Weights of a small transformer language model.
Architecture: RMSNorm before each block, rotary positions, no biases in attention or MLP.
Training: a variant of Muon for these matrices, 319M tokens.
Each number is 500 + 50 x the weight over the matrix's rms, rounded and kept within 0 to 999. Layers, rows and columns count from 0. Numbers have three digits each.

# gate: layer 5 MLP gate, 1344x512, rms 0.064, rows 676-710, columns 0-127
# up: layer 5 MLP up, 1344x512, rms 0.068, rows 676-710, columns 0-127
# down: layer 5 MLP down (transposed), 1344x512, rms 0.0235, rows 676-710, columns 0-127
gate676:576550456533483493540420554574490502560578468543503448501529489478534458547583494476466457460582594477503490430581457499531540443487515529504521537534492553554480513572507525576514537419505522561488486451652469568545403483520473521570496494409475529584557575512440461470433503445565570525507517437451461554461487484434445531426433446531458505482503456456450512450476382488500544450487
up676:541481395551496460536506517402491467458463482462600437544568528442516454432549590466531432480577527548489576504473558434471632355549574461552563451556429455510546526533577529554501473494488428522562558456496520473415564390510533523472570503450452479433461592541488600528424558535468481462499621421373500557558535519487515504521396549562525483465580486511445508508493553464445468518499
down676:632452470576459473539420433460517496588520453522442393415372549459449490367537495565515372428445494494481443492554459551436504531507459466590517462388600497404547478480470453490573468539529530424610513612478536464514517547562541502520445495528597603521610458552557533472526512498455465540528454542472541488479536538518491523561479541517531448470493468501453435515490498427450524508541
gate677:522587472487552532437410438437546462489551461432584445578528466461453541519527569525489521466489570591472549540465479542526557492460433455488471495530558481498529444431454494507542508565531524512489433474591542446466513526586525455504569534586445509524496549476486454460507504453502515501483438537401451484598467510502524522560404514452487502497478463452495464469459467461515496535531
up677:526523532541527485563401420513510555442536487490503495518510393500581563502465480547439506572573469582524546477527588432478501419472425486502534430506452516437456494535408454424455510509496545558471594545455417495430464490488428541477525467552428504516505459515517442490474486431570480469456522541563505540542604500522445480498531517571496432616413538465466494542513577516554490474569
down677:479503513484446457483530433496525481516520515573514441544512397464493484528576471436525571593424537460510572526541521595483489495470555539584568521471530495514484507475559508522521467495507537537432565541470461497421527474414440582484475491501465489517492462540502503522505548543500462587516531478630469541517577412522563475452454468391492509522479556487613549485530511455494515524466
gate678:484582507563626468528506475450466548469423540577500503445556496482469528516486511476449426496518542606435536475555489400544490537565549516568462533452466551462507433496478500525455519527473477489445540430549517530542561506548480517481551554513632501480514609472480477511573544539543473478539477486514534448549544386498481376451460466388450465546557465576511432456502502495570570468521
up678:499534482557499469548546479494488440515480545611467525462442531540523507547509499514453524565528462489484514468477541429493341554582612630528513500523438553459583527430445468467620361564571540505341551600576482499535429523506535491455442486467520521567499497449519534510526407456584511461563476507527535517392561459519549485411468470487534491442471577420501535577449482548527528555611
down678:533518529488455473510514553492479570516487554468508521503440494529453452540551446488495572502586431518499499460543470541529554565455517514593476515385529555383455623540578428432413624510463484439479437607430475485567474468462434452468492441380503578502495452472394554528511520532502483500458514528528575456604434549557476532502515558507517502527499470509491447481440473497453515363516
gate679:533436529448426492431457535474521485524556428535564490459456440548533545539532435514487487533611389464481509541452411606407490557459477489530477450504493456449481448512430479494441537486501508477481515470500524563481565432494488533487504508477474465466510504528431601561498417505488479456530478447438510436586535469548425516476556480551475514486434567527482518493475528535444513471468
up679:485593457603451380487586520547491411472464508547497542558531535555549609480416451527339573476474422542539479401552455538481480493530641424459519438563512500539517472487514547504562458495482408490486476464501498479436470463471438466508481486490533552499484484421455543492522493541497557501476556483530447504541571521421502447511492465418577532542434505409401475558441507511525564449455
down679:493538421377469414529508524512528570530542403497521564498588619546433575470501427461481459499536399479510498467569488614450581518395460419485479545533561458392441540539538442509574495505484510598530534512496494471497540502519380582452459470515493510543507564491529582591467498547526478499441441562484471537457542565507531510512481435506529505463503611468429543486440433472500416481462
gate680:419599446461462541511448524485515518460559515500413552483522410471514483518527485498484514461531544488470509596481353494550472563475563451497532460532536522474547504602645524519465450505498516496555510490535476443501617531501449451552498570476473527528498506450589555494441512451492540526528455398453515504518489527613411565494475414478499525484456453509513576507502514558519599511468
up680:481460596550523403540538517495549540507511546554468576567500576445619471456541512467533536485520457502584566490495597475563443483411465537478535420474550528343496547563402422536456529496423477570469522472465572535455449494420491387505525579412484433431541491420511502578464559571522536459463516458561566564604550509508550389516513571595539519538508424457461497553467563477522490523510
down680:565483516511415472548569495516492481536549405608585509513474539482506594624454494535516491513486450473645519523556564550622482494598554573531466480427551529497570481597460525493482469535477495498504458556522515502401547607439498458429440517435481543471553492458456555493532386504488507472442520523599537499562550558586395451470422560515439562580507468427498523459451441495468481530554
gate681:599469463478520451461533520543489438480510505516453510565451447488454435523567420439467494464530576466483556413437481510488578465517529422543450485483463587488494507432539500480546446502455504541529470492490472560482515558556543544541415403565427411544365516527524522516535533575514558486543533469537499517467523427474584484554465519523488561511606517535417532495488610573435465501478
up681:451539485493472520565512487525468596524433549504462598489523504432544526468440523368404483421542504492554500479443512573427541489526472443450570488492539585424575469505500604545504580493470444521481487514474462456543460488570489546538425442413451509523460510523504434483529460442586559473536500474446495528509608400478538523456578547548564558493479488567527502479508485581531469430525
down681:488491419574527456480481441556437493585495546465481501455476642477544475463483466509472470538454504504482518541538594488451453486542457589535491496517481460429485571554549522508505470502537475534472572496471527436493561455514484465507503470418472491482568523566483498479494505513446431453580460411485391476471445449453521409570496524430514504522562537503514419485474414575568462644523
gate682:536466496355494439436438452447404555451497507467427523547363400590524524585560512510485507505544474516476453497459494490437542467501492548515490433553527487480593514460426549460521418492484521598501544505466507457560333525551520510552509500498464525435553540482549499531413428484432495506600420519495413385500441431525458523510489499510553582534507455496458544527532488601428452456565
up682:705496461531465510457620522557576538475569575449521497444420479547612524418535501417578425405467553438586484511597465469557513557526501538576523511502521641550569454546523490466583458510532497493573509552556461475484491438596369500511490536449461547457517533614439542555484571430399584450442617564540503447569587510476460528440426572472506524528446502493489492612530462546474513504506
down682:446493443487402541557513512498489520477549449464515462542451535533618480566402512427546520510433433415499447545500425451424551485463403526533630462462562531466428615516500464535557459462494516504492503526458399551544497496445406500545443448561544479480494535485471506466611490502426553467516505459537447469553468399575497432528503596624568414579441435497593531570465521524519463477518
gate683:595539500484461464528587499505585510503465487565557485474434464595533439441544502528480510512491460517543491518397507646470528509486545596491477500491472334416538516549483381583558501438513511521506466523527517431586478484464535461558387530569474467493445524558426521494487395509442522490517549531577597542475446563505435505415459578440507563520530447483552438496484434587548489497467
up683:595570522433459554492626479443573522511486380507554539477526541524447486507412525457536484557456391541518532467529452472545517445474501580535480506425471410490546441516448362506579484527441418539492503528531515380510431461468561507535374483482539519467480381579499498483496485517521455530571519479576530470502476484565558501535456556512448558452461468507585403387495477565547440544480
down683:434527510476515519565555559526399504473442508513491494538481506488463464476520473433408469480518572472474562520548541511492604546588452526474426565432529475500527417479542482514530475514523575593581417469474593519469419456537474546448517543498492537558534598511407518452509546572485463465518486577557524560576429516445527538618480432499448518453566590535441462470570524512488479545542
gate684:431507478584520454510540590509516477533507492533510622463478458504524546528513399549468508526441506593492522522493539505535565446478496455517423534560501477441401528544472504467405547428498452557529574548527455457497383446527505568529403532463523588536512521586494487472544493463500418434526394534463565491494444509519485539478596545538526529465481518485467516482487477595549545600660
up684:492525472483477445456554413453506556561476567529487555557463501498510542509565559503566499511462537488482543525461522462513476522517487513517592450468538549506482518494527533472414636455470492511472599502444499509494461554531433518498482470495462581442488433483472535435476465453541478488501481456444474487548466494540445468437496515512528508577423490543476429456517557530493455555569
down684:591440469538531564477459481518499468506466539527503465497520521514504556518501493499504441506528505481500462428569480540512478413528491472488520451390539471495503577529549544445567501540556433510548530533481529447485470478520536567541484489489471581508534455439500522481586575454443465554545532488576519497510466502448577474521552484494476556527468492537481481509537481448386457552513
gate685:492573433591537557512508544456540476411522471443538552574495532510592417508541489500509481545358436543408461573447560513513544485533526477427542603427480488490502495558544514501538496484557529525550457513559562587553461422570531591411597530493530545475508446454557548486526578515507528439478486554498511516472486475530473556491525497543501554528528431605553504425408493558536515529529
up685:565534532470477671556431541633500493529564546499559388551608464575522488507483507488384523463492378501526574508480507589431515514500562465522478466471549524512533487516508573569512507363549447503411438538522457522468537524475441463588441508602512448562521586572557397585576466501500515456583482481575505493509456430491535484487534452499548451445501469520537456592625478558568531468511
down685:479454434470563484514550489487498631505553513481442495520403421584538498425441474530473503496441489496557483534496458439457498501482453457432482591539452525525398562490487437507480558493504467502439621556487492484481346475467482419521492487525544483527463501361522627431367439447581464530586502507488416480591514503428478515482502431511506508474460571453649457539536444563441497545508
gate686:487505458511526458458574471442485498491505512464529405448442490470487444527407454418493572506467513547507509438532488487436465525499535490485492438469454544544472448473487530533498519475482482470604516506532605471476477529570494520464561528514486498508546543561455526519542494490586456514437486509505547529519557405562428529441574502440538475462526441527539534552487463478533444510426
up686:469514492590475488485511509629559448509453430481521568534495535515493528491481594512436490424487488483491487487533467535473471406459456536533512510565478451502467514473434466490517522456534430477471468501480516485431536493459517538460500556601455538475588515480492541490548552528540534466493521466568573419547496432547472556518438555462401451428513474522539483442399500508506518425491
down686:433541463534542533504535517498440518503582507496349485538509502478551514524503510607597500485459522588455484530572471533492479510515436462544486528474477535442531592505403533544454492494483508506453474523426436435551358507444494533447496599504480439535561507472556512472514480454467567514536461409565428497456427495476623503456443461595480499515428518559455480460514482570467442492504
gate687:430503538586513498441481494455538491501530426545588511485420540482403561536506563490536483576432413440519510562496405589587454556504533571470420488489437545567391541533474511452549442570497505397478576539525513546471554557542454563516500510433497483574582444527465447481442494482514539459563497542451519504474520440541525605507523358641522577531533528462605501475511523446474519497539
up687:469522369578428517559406362503520474414513460510453527484405473457540380515481490469553507503511482426524443486409437474454477481560578525543637520570519570466460502583411514465445488560450496445531476534459485588492410427547483556500541614563409582523442519427476478428538466465467512597479452443531477409465528455538495596496432445439548449559547496555493547443475505456494580625534
down687:481528574500526459479462526488488554527488490486577470457480427598504517486553601481483452505524379428479469399475528572609573521454467456443529489392508583412530585377489480445525505511569452525499608417477569487534490516506500498490459426533480408546515514487475467424502495521530548530511448500424588567456489513480524469598490415409470561473501498445554544464485366496445482527494
gate688:440552471531599508401455535458456469550445584514466411492469481503548527498591568492521521490587541476402589528609548479513551476533560552528419478489433495450472511548471577498586433472524500510557486521583473567561403493443414474563610535510500440586397537527438531416472582513540423419535588575491484528452504525469449491438525516578426515498502514490540504531442495440593553516473
up688:526438416563559487474501435519513558477448594499487481518485454505489497470537518473592579517417485562541499450421505475570524504544476431509467560421577669440454461500555455461521564510383494437513529502441554529439517519498473579509456495454531479527487464466546472525571516507480554527588534548477439547454425498550495480510458464465534531508487523467528544529483451599528493513478
down688:569565446458553503475531534439520510577481487496451677453521447513445521478551462485503571451571476478491540531547384482610526482542566491447523509566510530474523523604514389462563534556566532430453580458610548474544453477483453450494571503530524521582533474604441555443531450570503489441469510514436466542557538471473476483515528424496481559466559442544472563563513562591504462548530
gate689:502441510466523534483533502443476510549395507516572551475426393592452540491458533550473553503533455518558601483509516506477582510574567517494506484498481428413510427520522494444572417506554474509470510421489489511469503518444475487480473506576555470531524497524503564401534509499444459445504397450413500426462512508467479477494495427507523543588526440544567503541471552555576534571527
up689:524465470473559520525634432519498493534476555527534449500462498527556510538500529474458499521456463455472461526476546533541527493542462496523482519613594511440538508569536430577551512480521545461400444567546413534483443538509473545513485555549461537507484569528459593423547536532514491465573609524474501391459432358521392513567532452483457520449432499490555446520510528447518529520530
down689:538490434494463460608525461417428448421430513546476544506462554433546465541472471605522538516618566493477488490458515434497411498550516494502512471522505507438465470475549527499507538485562543420459580525612561508474563550525503526504507508543502507521479526510552504380444429474405520520549494518469547537505531439567500555487532505465458428514492592483448492569521424493542510444516
gate690:462534562473471551457562447405479497528505459490426501526463489545518518453554508635494500592529625547398529506446486568408463514569493557529608439489629565488468646552460451510511474477536500462387504493512441434555484494513478474497618413453563535493563481600566472461492477523540460431466560563451614559523489509493580463531518517502458498499518477535529522536501404462434472482540
up690:502456489572472434493561518508570544479519487494436542463410511493465536516460489425475461465393573457471486519466461529489549475570469572556523458548536484475441448384447500468514412429600503501451480515479482489558484501447482483509569493462475488632441474506480481465432508513553472419512529473536507452581519542456541572493537551481465504500499496532523492418534511491457551519462
down690:557468497492441519524473576478538484463505587534373402471488473470547449455448518505522554463521507541460399542515492538471478533575517493477633481491498540603489460447564499474446573452499506450542478503533448441558417505589389557616530514541512493457441522519552542524511518460456541444401527439494432475484528494448557529610457552500535520561572396465501442394442472426510545552458
gate691:545527415468498522449539481558477462483504470543510514488435517574453414451511504555488460573533494505493427434555491538490466545552467492499582541569361544494521468560544488460496444550529478553420489530443561420565517408487427423551469478451544495467459457509423448479516488503466542507494425577531574497517499575515459535490496461528348586574464463480517463449469448475491534494475
up691:493501567559491435470421484451512603466588449527511490437537447470549529502475471510472473525444469460494532438452498511585422490577674491447519444486493469543422439467540523538504449457495431444492562512493434495404458586537512515489604463514505527466510503486503530463545498549463516608544421405503485433525446522412548467526461538488512408407420468556523508556538541518572420456483
down691:504490527526553500521493533531535530566555535471460485515481463497478560468491440477500588398531503466439488474563501506522500570401426486489521468500472510490561560518525467477526369448497536593574474487476543453467418494543538435581452504502476474477413499466527485568480563470503523472444458494497543569487538536555542456484528424564559550534531535500485549462461480537482515410562
gate692:580594446456482507411550511537506474466521508543510452470522538437495491447541488518560517508407520470427598515553471520477485411475443540550512556460583442491467645485469545434538437535538486467545523432493471442447572462469509520531541447502439469476485519509513502563579478494477491424532595529615479524511451453537591487466484418432618465547564581466453530580457500470503523595561
up692:385385465577538455469457552526491459508496542478562493478466461505509425461476420512477541502488517452550471576493454497563512441486529455520493447476529445535474516487572507471478556567467393430549485524503472422590473386420502633481505591608458514494399508489518488466449480492546406508518518415548475521548520551564495538486536468557547487388542509429563543508517532556558463500473
down692:525471564475533522464451445535502506488451539492458527592592561565500424411472505421510435586443532422474545509499499575505466477433532497472432545466503495460554566552475537530436415512468490379477495509537474502421556535481553675492507456438520451528446518497473455525508516442524561505472578521553505537481558515434468538499560454579465486563492494607461443552467486475585497468569
gate693:565534530482502554429404525492414528549521427462536463477454477294531463541512409460467507397501545561461496480538488482460543477511598466472474512503445498544547522538586470536537498566529530490495492451465568491629486560628488477492492541479470508461528516419484455470484589471454489511498544560451494596503486533500494544470505522489562450457512475448570491448534481407510526472502
up693:450526480464491556494486516476447492534534499419408587556489503496540502456426409568380521508434500493485518516501467514497484462436511444446469534570517508484396540540458435469529517502461521434433528454464508541544492537483486484534450459556499521483532399515490452491480544496583438600478547510549523558599572431535543556561604498456566572551540487510428506537487549514532476463465
down693:558503590542460501489569446550501605554557504459448574476503443480582485414515519472470493558504472547478567549414467583498570461579475545573423455458470511488482522602494448562496528527512503489505589444533524495452517463567503482513515507418506380412419542500552517536499552449486499494528475463478530510475483466434462508485512465525426428558550420515508588524498528603460502501482
gate694:535502484558612472425422575428624569521503626426467483503488524554426498551559458559486441514549476474508497437436557515463487517485473455525526561549491551430462555452443483503491503436475423455464545424556556504600455532541502512494529528509479412513505551567587544513401481438415460474457566501573529408562553455457555505540454471492547505526413508526585408462444505427504521467528
up694:536496450468517475562566552503495598462514462449535459527460527513482469541634502488583498395491519481492546513477486526409522411537505446440493649437497449553497583506493468500559462534484498510458489556486557461522526494378572569587440544466442421530465506589545403567482494502522534578657436521488589549529536463449461532546471336539475503457482553546524478512552514506524471489562
down694:478464449469580596448390377496505476481508542461510477504572487421464412512582440571487454481461530590459401500538510449573498602423442438434483519519586537509522524444427451410489399491519465465535516419534521521493498515491438451475481545484457501458437367499497508534481430565497499504490479542478436410535511462586551542508529454433468474518435525455403468595457598498510447474518
gate695:536485546532601549500517484332438573522648552451513555551467472469591576514521499540497395503555588528434567465514501502573488533480461480399556445459505534498482442498570547474528561468526455491486542561501449454576467465610485630493560450446477540514508561520550485516459502495453416477562479629505551471397510436428499474455590533510597491525591384442436508483486554524625435558570
up695:413505560519540485475449567432521447511560535524401588507438452513588447485529572496516496496489528573471404492487482472498525552607565484503505356463552532461458347510524523565431459576569494465480459494425483520552496481516539409512556428510450484482506536514604487510437448511510533510454505460527553515416473547577454390521431467544431511519471530509502417495486459457475518465506
down695:457513508531482486449502453528608483592524461548538430470564445485500450480529508501524509545440494463525529469594415505524487409499473453530469514514551535558387439470560479582577450523473569465505538461535483604513435526460436512523473503460542435496595480490501539511568539473493595593439527534554519526486467550488443496569483497530495393533468509560591409448525481450519522497414
gate696:530542499498444391528544443459436449441486519403495466496462513542583543539557500609507505525393444482476569501560465544487479539476450452490466470425563544435477431492497488589504398553501468380455544359495455482570531544501606587518443416482471510583507376481503504564453529532532484490620542585476476479484495604509591422573477505541484428579476370529624496591555542454471540480517
up696:471561539483566490487484494558420523430529517520466479597509405542490545541581467548558379495547448410472404452502462454546488505560517505562415502593532504544460476504471442564525463490512551492461482404485530496486497481482478585422475512482483442521539502525458551526480489474475488540475556513494517489600485451555424522472458495499437537393597483536517436541496553424503478438434
down696:430450516424597587443499521521509539503559543574514507554555444509415623564572514520496490483431466533562497521473533506616484580534560523454413397505490573544393481576430433464568546467520513493476481410451542413504484461593490517598453493536488524543503479429466527484544478503561411537454488486474502501595480373552532566512488485512578519476605462555481563519493511406505512443416
gate697:510482513621495614444447433544498418488490541519447465513505545516569512547423499529523454381466521468437473476453490492538552479503497567520381497531471440541433487523474501502517559574444600518526471547545479507535432462487483484490590554586487389425480458527415458522529364559462534541566494523531486464474540467543520482500471523564452532404453505612509525473497582452521534478577
up697:499510548464472485503499447484493543539543432533488518485479544529489467444499428550575574483464431405493458433488460575483517580475407562521507522468558411529535513507432495553425479532495559406494540429573444526502408489533472505490517436497539542486475552499462403502451489463466519541557576500457477483587552515545478507499447546438579530449492591523484495501426333498447456437540
down697:426514541528559438496425493492494527450493463575593501507403477481502435561452518455455352496495584381462530398528446520585464503563591502561442486595483591481501507503528449449415558517510488515616526528567516513426473467603486547515494529534480437532516486573511488552489521386408568483548480524501400513472497513438567511442492499465531484505520483459468525533415509426422442456500
gate698:499437605487524555521497451484477447592441533557469511516500557562431544496552510555587563416521456537481486499520555537548521440573527523469522463499574494562537474474484508467497528536487522535531553478514488518480388526476491557527539581507470464522535584498505555484451442430498451568472480526510424600504478430605388511545487474489473493512518422611479472435540443416503442448530
up698:520546476517508528468521512422552571557475457499463525506494513487561457405520488514479448522516561500513496394567517490431538509477430481561546603588478532505472446519462522566466475438493481477407538507559533430450550417527567448479517483471492491443450452495484428520494508525478490467598495529547564519392498534465436528418495563520505531510456429464524593487482609615484493498508
down698:479507587467483558567501526532467498514454568481470439527592470466427487467597468501459560492543478521426471494388461498433493499505487501530465511472442498493575556511508457483566481525525525519505463439554518466423552550591408487565414489534523506530510568564466565558481460516454527485522465489389456572505499481447503567512471462574461464541519526384461459522578531517535476483508
gate699:480515415426524508484536473541549498564531488494552479439441455595498459456490578527419506511541472513490504527494394551463627614568550449515494465499500566437518429463545493438574533523372363518539429398539415454478529452444521544486548543475418484473498539512534423542475489500505507519452588494462472475452482575512465534528562461536538500585446481500418506439563569517545459489578
up699:533453459521503553421460549569475486521451504449556454499465522544499638546503485483492559498487416542445472551452527523470542452502457443450474448587538496487484520501485425518547564539515513484429518429523552497531505509570363418550518557510498575477564483460469542495535576490521566501559512523524458533559470454594444489505489499561489516542611455398547556491553562472400411445550
down699:546487542462515581441557619465565480390412441481533527530667434541438446468436569397540517474537453509558489539500511509414480501490528458515530550521479507514512453550535402459486440554622563514463528496508537554507401520429536520433524510450567546546522481664445563450536516507543481483538490516489474508511447477469489457520497409484552552484511444469466510501561495532498429518443
gate700:494470400403494501468411558503552569514525581488389508447463513554366540466546396540662497548505514421547580416450464497498497543598524528503552518470505421577457469589506442504463510523472380410530454420576575498582420625490511477557608438409482495513563528475467478652434481398516498502530504480433525470455447463504522444393508511465506469552528611563485450539445467523524440627634
up700:462409484557509500465504488461554567523519466464480486492587456403547491451430467551440446447581477386374572572503461551456537494552519500481446439446430530551460534507510432550535584477515531558409516580541573458507426507549516571455522491584518497483505497537595509460513497489510545498594524487398451451486544559498507551536550417564490388501546512584524437581506342455404636464469
down700:395500537484509581529443471448558480468449490464490518518507487399524504448448422514435484577557523579508403520515538410445464473444493566479428483602567510501496510467481475399468512456521480505458537461436508548583529460521512482519424589551474452527522489360453533405478490577529529486546605545415548592444491488484407594554482427514595532581462420520516547354489469461445526571508
gate701:399578423517592383486450487477508518508531439500579498594506445455570460420410559530540450527572520475471459450433517521489603451425495461503418483577435475524563471437489505473430568559526521565486527564451450432457379462486573540460430479459527492599529503495441444543483452522534447458495465489601509480444586487497553582456496511525517485380532464459475555495462563545452510463505
up701:462492590467559578529529410433541505460450492506469461566541517375519489498492457540424515488506540483423497495527411549448486514537434544399501493509503494470526542455512449486584590508402471581455444571508427539495455528522495492479559476501569401488390487563527474493570444553532560552538464543473541439446509486468544441535516461450468487530649399515524563506570481494482480496485
down701:436430542493525412548558514526522501516528489409529509533524500482503569486466463571520476483526411513508435528438518539454530491487470457495520525658453581535437470597563390561468523465431462605493499456435473470442501427563507545412517471522483524459508514572464409486507489449528380541675422482556510426596550467412472438518469517568466489479511512582557613528544538475490428570492
gate702:477530549488561494523475510520508480565536566498534526445600507522553525534439526551585510435495562559477459461498431534542525445519490551595428493424511504486482368472395473490480595527502401527518431449606493480446411456572467505483483483464415481532533442501502521542549432461569499506557487491487454443517446503496547473482498497471491517419457455562502511550500524487522466506490
up702:458507474476518507503543535476545449509441581502573509567446566507433523560453444500415550453536544424548464409403421335547552469494568486519498535440474528426513445480571541497518521423509465440465539581438575446496553584472503485483546494406477602549465481545381600555489454549475466401483507526439412482524474461487472607461480529488553574487515593501519579446470467490538524477548
down702:531504574444490495455530543486507510471453537470491497410587456557499568455550461473506531523482526517524512565556492492552418449438504618560448440435507456477598570501462560487458443531476593587516587600425495625476406578522431451487457435486439629486444567476545509475520473488601550539449496517538455535469482520602472554491552466534477437425508407437442468511532512419416441511481
gate703:462478637633476483564504512464510518491551525394578517471473484562449469524600492539541571478485520483446417484522465594430499486591486559554505467452553497475489584484439516525527600570460532514517423492534473367527468423494533542453446464571538524532537436447511534553484460417501496497455499555479562412491552422497564415430500506373498463459441461487520533520504527425574450464476
up703:388542540414474494457443438442535477472477570425408484406622496469437390497492422491498456550401494552465565481528472498436477559477341490396529482419439526516497534485410447525515455514496514574461446512468456496492480467466503439521546455487506483514497623527536592512577497595565427496536549494509513449498572566457454567512398397565544462513497559507535472506437488509386493563473
down703:375457469505462602442546474526492463454441464485596522492480479576502467463461578442488443461426506478514406601477518445540545545554502498554527526492454537517498488468451504519571592479534551495505531451536572484493564517517431541470597560487451578512509499478409462492535505497531471550411495527528551470536544549445504536487422539435564494519567444523512500455543402511513581502463
gate704:495426426494512471593463495456527550525531452514553684510496608559510479521453506493500504504535482525518597515437477478545499503520446547506449560551426600578541491420476453418554412522551660484480496566494510526538492476527495557484512503505498433497433453429551517495453595374435537469515521507415520544477488388513538535479548519584581567412575486531455504421492487599458514511499
up704:491535495488471510510562494533437534448538496533531524504582466464540530572463490538602489454516433528570438520506503540463509517612483384425455546583435525539484500493389521566516452560470557502484554399541479513456390548472484551560489501437500554519392550518525502600516479470469430478555534513607421370430509486466420534571497439604527530525480379471483545489574442492502496619466
down704:465511476487445484443438464512509484496522487612400424496529481517638511531558496311457458551544534452496631458475472553493500533499487491566564481414523426504519504496526495495509499481487425487486410553470466582431468439472521472492545475487510499479544531479416408439527518620528466508537490557472539583506530503428511373573435471553528434575566586506553472555496485422476500451532
gate705:489531537491478411566482586484554461499499508485551479505551444468498523543486498461443468548510567503491518504435543522616421546514452509499483559451523458479479555470493526428496512486451565536496527430510544545518425522459503506470518489498512511432455510551479510489511506450442465484474448524453558405532537495508431601536502521587451547544454518451572433506506479482515500511525
up705:526527542504517465536586477558513494486449481532550504544558549502526483475525518412577505455430505479453493459496505408480538483470513423494565549568558531491539513428517495564524458547493530462484548541543523455459531520513450449499479448476511497494527512495560485528487542539559546439499509527467511522482473517442513439556540476544517623469476533542542550537563508449367577542466
down705:490532478530558484433507453465490505475514544519483490452421454457544530529481514478549528509507509551509479530550448513441492483504524467584436515541472469551450530558500520445489538560519502459488394485443493524528482536474552548458440545461392518539556505478475513512504532505546417530454532454522473573493511444530573566475557497525507514514572470546457459517473560581594489493487
gate706:498506519534440454425526475493522531424479580466512485504575551429440460491565506593430442450529470469535436416491474449579565466521462465517602446440582567501512539572473556434538554537528504418562529444492526552493457501473455438536477490510489501467485495428533507513542521511458611545580469402442380417538433516456461587494523522511489436507571383496425534374495506514628492496552
up706:587500484508446513509483490595570432532479483514643545437478505493513474444434419460535521499461558465492476573613462486530492508420592579509407500514458575584419481493534565510562631535458426517392484510490504582443528469501485564453442490544466498530507493570505499514445472411491438516406542417543464581455473485464384452444455463572453600510452453469526545530478437477562576363473
down706:506462432359415452451504565483505526452531495355525456539465443494448510601605482451429500484487550502404417492562461513460545545511488492505508512528468407563527549484406538559583531426459576576490417570459594514439526543425512453410522542457535494492518413569582414468532447510525446550553496431545576563541500534463553448533493525484473567496508490393603518464433474505499430470441
gate707:508511490437414538489449399419479453454497485569433535663445516494535422574488578588489501461469552499514667544508446406591500484509449467554540472496504439539495491443438537550531476569470429464563560512567503513420461445478524498473534493475457592467447573395476539492435557431485493422408564526400524483445554457496527428547435501478458451481513500483474439513437409466533525457460
up707:479591534455478456524584436564503544457541526441506435520510548570575520489453509440430563467484520427500482507488620525538482523529457508557506494485449490453539583541515511503540467533465531610456480531384518433463494418453475532520465480481560530481438567453529453540506527599441429453627453513475560542564538492512511485497550501430541607379566473640492601473465522559543424341480
down707:438504550473403421425499526485509501504581484476522503464446487512564494570571584426508479509492532530548445515510566459543550530421469491522499457505548388504559550536476454528516491566627463459538585411543497518529516509542561527469499531543508537471507455502464483578470591491460460603482514486509477484517607443368467487504464530559504465503582410434466511507558459527468470571560
gate708:534507448484419442461485407474492542470565475512504470537457515507498478520490437513410601442535556438523450480514466591471492523525456548508428520471509482579429441516515510564495495502549511496574529453596504538493503424512502416437468493522505470561521570484491479503540461480500511522500451537510452581528502456504507514542544522493465501549463509479560501477471599571478406482523
up708:455538420556521536499503570534529482479437486529503504457509453490536571435526513544447551486517448504455488514470497487450518554465537559480516476569497491421559496507613517446583489545487501498547487487525552498456503491519553546511506430426457532412570541483530563538497433488517483505544497488563542431453425488499470596439454529467537466436429455506506475444568482503493558423482
down708:442556510441455486587503510565464544553470515450551522492511488439517466532489444459464592477480477499487527441582425598520545462543502472511467474531493498491502547592448474459499540523533503531492505523569483534449525496509487454458468535435483477484504517488495509564532551438504522549525492513526488510532539501520526450526478431503399437538523487452588569484518494516475480506518
gate709:464530518556519521455538458477497604455452481509468552497570490441546569555531489412470489536555467463485552480459501523429577460551456488533467499524502536581531464461470475532540474421516563517492522463518521617364538521521457554519454471446492485589510484532515501498600449426595407564554412474468500531475524491504490524494514506488514457454509415531501460589638498545507535410473
up709:536559499555548458483365462409516555554504557484445462555451542547461536495540488559477536485496472466538517453502514466508463550550521427500485478542579530486547529536530471402484471489558572493495579556521515565463615516476506470524492539528510487502550395566492536560525513549379485443473567533560508478474544587472469490509509533481540429594528510480485564510519443457439494470503
down709:513435546499486557470459488523533545499537467534345549541470476661604528447490477442575507534478458542490488596454504532476474516462481483397491558469432419515501460520556525533513532431506477533448484503528512506501416517507474516427471444525457500508472411476531449545431472506535535488485536486512488476444501389547570469463584495449473497423503511554460523479498537513501486562478
gate710:527506452528472441524541542506545563488516453445602414533457564462499518428439488532496547569526476497518579487534531508518512512549420475442586535470547552457492527536511457470485600531495515501509515510529408522503509550597410440391519470463548494457563500497437485522506452432562440526335472528489501460430453556439573588546417505592482473470523462576525489455546506521523489589491
up710:472537464499568530461535495453542439508469480568382457414496508421556420450558453537473515518534498518507515577475473457509492544554545575447524535486455559519513518513496511581512532457526537543515454521516589504501518414509503439523496476593461459532468510568395460505565545587530517528582445536497605499476478557480522524496530499536459526468523496476508524502478489417566545436378
down710:529520528512462461452452578494494466415478395450465431423509477533469555479437594428558538423513489470539489513494492563459527518472475449502511538491444513541557515428478416483463472399454528418526541487487541529544528480493477460441431608463516491377516483457459443495485457575407505513552523407458477505495571500428576590517544529450551455511448515460487449428420537558572516529514